From a checkpoint of a small transformer trained on Wikipedia: gated attention, capped logits.
Each number is 500 + 40 x the weight over its row's rms, rounded and kept within 0 to 999. Layers, rows and columns count from 0. Numbers have three digits each. The size before them is the row's rms in percent of the matrix's.

# layer 12 attention output (transposed), 256x256, rms 0.0674, rows 196-255, columns 160-191
107:487546476444464433463500475492578511501445507500499525513502543454509478542548494543480461491485
115:507521470485490425478438505422522492463447500529507499514495480527548524570513431493457510534509
101:485567498504537506530540421496481516514508517471486493467554511506512476475442482561480448531507
105:531510487437492603504512496474495527448465390526477592434472510508497486497448572447554519493554
119:460539497520453465437470495535487475472486594438593508489387534461534548499504444544447515521465
104:493487521391467522546513501500386457506452475486509505526473537515479534469509538391410584508535
106:447479523470480546521521519557594559550401478508502519571562543525472436500540537480508469451491
108:506543501513478531545446517522580400527502434506435413462573462535473519468480515458484504543517
109:498514588421461448432426548535558524409392526458524528561471501535529519487495619539461494545573
120:483481440490483444486482550521529501433463486560470464530515527513500538507432432484513450503540
108:517495535522579497553476518476532503493486507476483545467510510548509492526431491490514499432443
114:540521549457534445518451491512460526599522486457513515573503511506502487447496485454481509520520
103:440512463510476528504542483568433507630483520473522445495518522523510451538527511408490510494578
108:447579415552491450402538456539629488441564538569451464516446470484479524562496510511463564480563
113:433494513496521541550570522527479465535491501434419496505514478483541535493528473514533454501486
105:510524547486473470503495513499497518477509446390432629492466478518497498507536556510516528523541
105:487479504527545508519511502472453431461474508464462489508540487515500448516547514454491447471478
116:460490493476537547545455477478512540528461462520456493466526510526511491416490502507465454441504
104:543498505524566566434502579500510501522528553506521514565613605529496511465501541549509577487506
107:470480492532513491469447506481514512459473505429507516528412516514505502559489496501447521490479
112:534441480496387491511478484467510539452486571490457539492529465518507559447494475597514505521486
109:539525487457505485561393559546501493527529488494520453510486527532447501532491518493468531466479
116:476440494501487524533603494454443496528483523542513430502518507426547556463505520567446453532514
112:498483448513542435538498562538467532555517482485401515476496540481444563513463444493501499534436
092:493492541502509515483487533549421500508509503532485490514478480523495543472519512485459504525509
121:506485499455440509568577470539534464547508525527464388494465499529540431501504497497493522527505
106:418537506551466435445525503438518548589430520583490462555501459581491510494492429529482531462517
113:516469432476542443529518515469503460524489502538521484506518480432561548473518501515518509537504
102:559479527515446535465496463457473469512445540513472536518514601438484379447432547574531484481560
114:540476559537418456498519520470487499502496513526574518551527475480463559461577498436439510517542
107:495448503525527518472491520470515532517497475487490535566531539472442521386539468451439473505518
103:542642507469494457494500520425520520473464503521512557576500479506473546495471476466502555500522
121:409553378545448495559523542529563533583461534536487437556467580459506524469503538516500442512495
112:455575553554589458507467456538579517509491440469529524514513439421452479520478466526434512512431
122:505560483544448490467508483420445409481459483462518390497434565467520526513507542506482515504553
117:487487490415563543469548494557504454468482467494544475436486556463516536462488517512502472495508
097:518552498509467529513408516513507527519488457484452500490479543517496476550520473495495488457541
114:536528523494486517563547537454534431520474557481435461571546487509483462500498469472447514446554
111:550555405480513509518488564490507474516520501596437467511445466471496498547543522499471463502451
088:525529504504486504444504506514558526490441486506455512486451504502460466521503467512520538467548
115:484494512572548537499489507479543383462468504556548512480500554480434549517498524455467536455626
123:517551553436513562509440577530476485490517577461477534533496465516523441560520472457454508502479
107:509519546513483509532421528483460439424500430511575542498536451441522511499517540482500576478511
109:515479613481540459509515529440470489495520500533556574529478453463533467438484425558548530471438
112:508495500498536510460454527519521474524526457500509499465423535473478520564405473452499504576537
113:493479497543470522455514436497465476485490512521568521497478501559453533515506536487462478560557
109:529501414447454548472540460482480457528464443460537529503492481483522584537514528548491466549543
109:471533450563535481509440513574433558444485470507523427469454460527471511504540585564553553474552
102:458463486466475511552526508496481464501487489488486597494511446478482533489560469509487448506531
118:569524498539492545492493537458443456485463522492541518553469538531501506508607511543494494409469
104:443494475524498493455431423497538527510495513488565507439523490555502472442459558498465574539479
110:407527418452477490563512490522534393564518536463487539507516498478523525508538488411499533510461
109:547535572437483491503531491588492505532512521455492519491471493491505466451510446509508538529518
115:457517451481519530489526488488535455519443494497501463512508533501517477485491514405478491516483
110:521448465526480507448478449457521492542510489449473532452515510500480589492540489520554564555456
116:600589517512568505528501517466504466470559504458512504488463439527540448510509514528472438446520
114:510543498501448530461488510453521507556410528497517439575459400493503518452476497521495441509489
106:500572448503480557529496535411517449487467463591420548555448494456515521533465516476461493586440
115:491470440557530546561436508515513554506460471432539504513485511459430527613478460515530507488497
110:531499458496495582515518443515535599543460481510497485525558503478524435499550500477449567499479
# layer 12 attention value, 256x256, rms 0.0676, rows 197-255, columns 160-191
117:501507505441494420474436491472551472442456495569477571528478480517550490573480464485506476493479
113:518547496506523544580599482469456526501502492450543520481485537449502442443437445517475491494458
105:511534507482510588568497500481510540461418452568533573425491484529507544488456601443544525445534
108:466539568502460471461507506492505448479473590455532539514445499432513540510528425551472488500483
107:455517501407455530540436460457379464481453469504527511523463521492539585463526508469445593531519
109:452485525489475521509534511549581579525428462519497537542498565486471494516559525453493489445506
107:487513487477459548472454522509563469517476481466457469454544466548472540451451532485514520497507
112:457508515459474470440408507480550545448453485455485519522478530518514514525486593589474584579573
109:478465407469466447531508551520528503451486512627500464584484548556458546521435441440467446508554
107:489480525523608505564485555476541495463491506509494546501501514506543489517447467522551508449439
113:563508541512549484482430500513458537575547506507521507583467470511529521423478501474465495519505
106:455555459503461533544532421516477540608502524440513431510514510525495510567589500459499479504513
109:447557419525534418396535468485540486492587572558502457501478400478503492557510488481479539436537
110:498525536540540552527575486465476516522463521455424458541510514474502590478543489510518435496478
107:542555550541495469463470545482449525477507444461436598476472493513491476519587507510489485526515
105:548476500546507527486486472511495472421477495479470504510517523507512469538490562519487438508451
119:461503485456485551563443456511523513490471439511440502421478508592542478439510543520466472439513
105:541466464504517486458467553527541507565518543527478490557574642538540503462484518553523607467520
112:471424491505473491421484503487482500482477497420557494566471522544542475606485475525445490502487
110:540487494519415493485506469528492544393448553463433536494488482520477545465450372611562496496479
111:520484511472529469529385531552503501558542458407497398523456559515493495552462539518495562473522
117:486471511519593527526604498453427482482466505558498444475483447428506540483482502566469490506470
108:504481472505527377560539570539404519562554528512439522509460511466479548551443471457507514515467
130:472499510537514498411451526557422542482498509514504499561435429549485533545477557492505541454571
115:505494505443479509553594491523555457525548556554480360480464458506524408474464555474508479501491
113:411529526527450467476488484457459510591427513563518503535528481577527526508492462536517533438534
113:527502452531540459570532490474496481527504511532456504456519520432588532480500508488490527528559
104:561520489514451531495488484462464512469457499512505533514503620431506454474466552525470463527498
111:588504535513417441496510571473522533544495524485589509536520490457427552493563511468443544456526
114:466455509467469521473474509489538472505464565500493578581567494448474500380519500474463498505510
113:535639497448499495443479553469547545478461440523486520581484477481533539520425451515442582501516
116:368546357522478498571478493513529518567515532541448449496471545501508545461513529536505440490463
117:460583509557557431450453469539585544528468488452550526507523458414466449511487489508489500500453
112:463540474512486487452475527444458390526496506478532392476420569495514503517461550512493489452501
109:478478471469537535475541468513456403516471540491551485469483513483500537400522510522497516444507
119:539559521502415537516415492515452528509547443458492478471506558514478463571546463496480504466498
114:521571491516446550540544555463528446505452504497398468520505476493517467511509484493457495454543
109:538570402470514478494510557461454507517545471565425471538492461500523519563517469513512465519472
108:558503538542527487507543489513517489488472536596452529514453488494493448466484410475438529459527
111:444441492558580531544528526489544435497497523540543519523526516462456518515503485480510533424570
122:524538521418536540470436535497510478493493536460491542538477490512495475559551500466446539518508
111:482561572477502494533429502454533456459494442514575527456571487433505507489493514488494591511536
114:541508599454532506504559537459503518561526497525560560533500436431608462449499434529521558529506
114:503472501508508486427436516549540469509531462525500463500457526489486596546404446474514495550505
120:470493500514486517484488413527443525496516495529557494476484461562480557544492545463483454538558
110:551506402444516533448533479516468469527496475500568531490467464480537584559511523565488466546541
111:489498481604530495537477448542420572466473468490500447484413471543461502517572570564535546461551
113:466480445516553516516529547515499477482497475479501521487521493518459524509500482509484451486580
118:606502490549465487523505559469471469492465559488528552567456554540527544509606500541490466406473
116:446485475512527487521477445524528530527531495432550543461507518524510490462454542444476586512476
112:435523429488482489519488497523567438525522546416476532463475478458490492490521503395529563529483
122:515507529413479486523562448554462461541531507473512549492502510499492438454551469520510557554530
108:511483393492502572473526524519499466569492462524481464512508560481523515525544532434471534498459
106:514451491528482500480469468512549490504466490460486505455542507454549574515509499530515493592476
119:607569546519529510522451524487497421465541457475535482458516527551550455499497449529497507477542
108:530587491490507489477499506539498548550382542493496451591480401531471515459473499487491491514497
118:476610479485442505490510537467486458495521479552455548571508455460490514546389534484424472549462
109:507454459552498540541451491521527543493463444439552536503447535473463563607491439505508496517466
108:550503427560536553472512502507525549516456466507496512472554512453514450512547486447470522489483
# layer 12 MLP up, 2048x256, rms 0.0777, rows 0-36, columns 160-191
096:436533522547544562505489511558569559484535490488497551509492490519514435558453622588561507449454
094:531439502471467479494538557486567452516542468468426503480541554465486501532474497512532458446482
101:565474456509547566463501567515580523448476502521473501407597479466495572470476458487520546528511
103:487538480520436497519463462469506576406544415521467550468505540460503489514416588546517528523443
104:535454436485469488557528418506477544437558516517467438499534518529567499459550533480548474472535
102:509521512556540500546475505505510505481523476568456563480533474588530431507462579517530510377572
109:511471433448466481516508504537537491462611478495396511423492433594488573453503562505528430464534
099:530488531500567465477551542559521493471531511499518500461444485467485578451537494493495497481480
093:487445450493493476477502635461479488492510551536446449483496528589513500532467503500571540517513
098:480486495458485455489490569567488571507534478452511487444484479491561522568482505551471467430477
108:513503520545438522489538544486536525560527484514494549489478540491524484474457443487563519414531
097:523481486555478530465494494562507468508514516501422472539456504500472505480549544499543427484455
107:538455567466490484472375543515542489474477524484425543485514598531634460579442519498501451498567
110:499458492431466424467499563476533500504531497550490491510492433457466539461505578514477402531552
095:548471517563509515553493564502484492494519521546483530511466513561499474512514524556541434458538
103:484491563504526489522508515469561530455502514559518459510549521522471508463435445541509560476556
099:466480573497499524451456474488494496573503423448469533473491445473547566578459488475469587490444
100:442495572590469526450564607497508505504526459559517501463446520478490536486522522490523449480457
105:501430542536512490518526559552598511489557464450505444471498511493469498543483549538495469435510
105:456507525504467476449466633535511481457472492433440492536545483496460483545580507466454461485534
097:460442509572455442532563481500473497612542516515550476458443520508489532521501496477551476490521
101:502511516556510459483531484504502518504491547541478460547489565459506510452482483582458563502455
099:453510592522521565460457454527461550486459493431530544465472479533521478477514519504508493475572
107:497501464537522484468473482524534595513453494503500503460534597513518440443479558522523542440468
091:506532464503533484518482508525468473438548480468491482569495546537499547510466423579529490497488
033:454482474506493663491494476486533482493484484500463484487485524509513496509496491483529472491505
111:511470534517540478554461463516455515464478544518508521513480513506517520431514556524555579516471
098:551488531502574515593466531552519543480525527505558496556487499461518556481527528449541453518470
102:445509495536464547441480500455502478479522520465453558489440515532572559523485519512529526516569
096:519538481521495533492478540546503521493473501469503468475450430505497452568433499481528480498515
096:468564458490564493533558574541509479535548522482504490518505518443482467503429514493452474416457
097:499499488460494542537457520478525520535498494470529482480493538482501514522471458460477546501547
093:457431443472514480571505507484474438574525446529459495473478502579524491488476550456486569477507
105:493426474514484485503419487495501494501545421427468442491579530539517504467457556528552559486504
092:516549467499492501495444515445486460447556490516449550425519485550503581569500463544528418454554
085:502488517539436513533523497516586480481480486555499485530422465599532455488393573541493503480526
108:467533455500492506500460484478481565536501505464465491463440479540491493515437484568537533443477
# layer 12 MLP down (transposed), 2048x256, rms 0.0723, rows 0-35, columns 160-191
094:518446511463471420426523476489418499522499472507520487466486482503529540473509472486479452545612
100:514497482507469541511531427419509572580480531507514553474541523520527491481485544477490527490527
105:513472516575569540510462488507542470517495467510492485512536461527504509479581504527514462464479
110:461453527515552538438575491491519488490495551481518495532440469548508520507597488467460511438530
101:549617498527512481523504531490467519436500513497504451511544492481521519550433445504474509516514
102:488510529503566475466548400449481528480547503610519533487543539475370584464519434512476537521446
108:476507472515451498441468516554464468427509535484511468515520454504570465449539506510537496497580
100:518467497487556574486466453410536611486538535447439495408519409480494484526542495432508490488474
096:504478552486475482494538524509522493478554592481545526503530503510494509513513528492463554435521
097:533481504514550510525484505474440446477513485567559511531498450458557428507518489534447444494469
110:523551452544519560424484461490543486577496441458543558480481531503528544456533488524524483503521
098:498495474503517462506559520541617462506555526513512497537533512489593520469552480421575576430437
111:495439452529511493517556377504458541523501499488525432507494494438452518538489486463414460505505
112:537517550507482465474542524538512501516555494469492483420481507506521503489515516486590502443488
096:497474488534516500495583496490444465389585573478482541526589455507446443477472500474467468520473
105:493517528529418518479513491491461494487513506527476517448462494445474541559465497470415472543448
095:517501448512498487489502464469516463460581476505460514417477427473502521516530471506502470510483
100:480519449509548453528437457497547453482458500478433456509522440499514471470488469495497511521470
105:504537606511539532516425592500520525448529442470515443446532544477488555479529431486511507482457
109:439454461538503531456489498548500458446496571435529510606498410532545474516466522510501461449556
095:430479492522548508461463425500493426561424439543515442484411532499488483524522409501490425556548
110:464504514506495518482518471472572518498534496522511556527604516466467515464513508495465530511513
097:439541472443550442509495507518494515586367535456545541539522453561466533527438526539515507524446
102:512440516455489503519448442397403507495433476436458530534476537442541445477541541494477481530482
095:441499570516504489533490537525496503405446537529540490515468477481603496489457559559477401496536
024:542490482517526540507534432468464514551508525544461488470529494450501501488491419476512482552502
109:487529539500439501465506488396513505452446519530479541552520427496515462501524493450512487526482
102:481493543512504472500529446598531559421510476486517455486562534467481581469498515508491517538427
102:459431560554520532513490446498464439449494487511502470482529500516493469499592503451442481494482
096:492500514514420468531567434487434546522500424484521447531522463448470482484529478489484446491499
101:505538505433516525576522495474475522469503503493474480493512592533516451478534517426479517531472
099:511552388480489518549474484470479499479502542520467482500526499532490520466442455476429534478484
097:466511511389461479438499484476580532517473479461551459501481498432494433427542496476459540525518
105:508484536441477459466518585442489512572556502549498522542502522485490522460539470523499518526516
094:451490472506502556508500488421498484522465462565528524514488550518467534531505519489509503515548
114:495482493468485463530528503434484505506489512526507510459528486527499496498512490477436498509488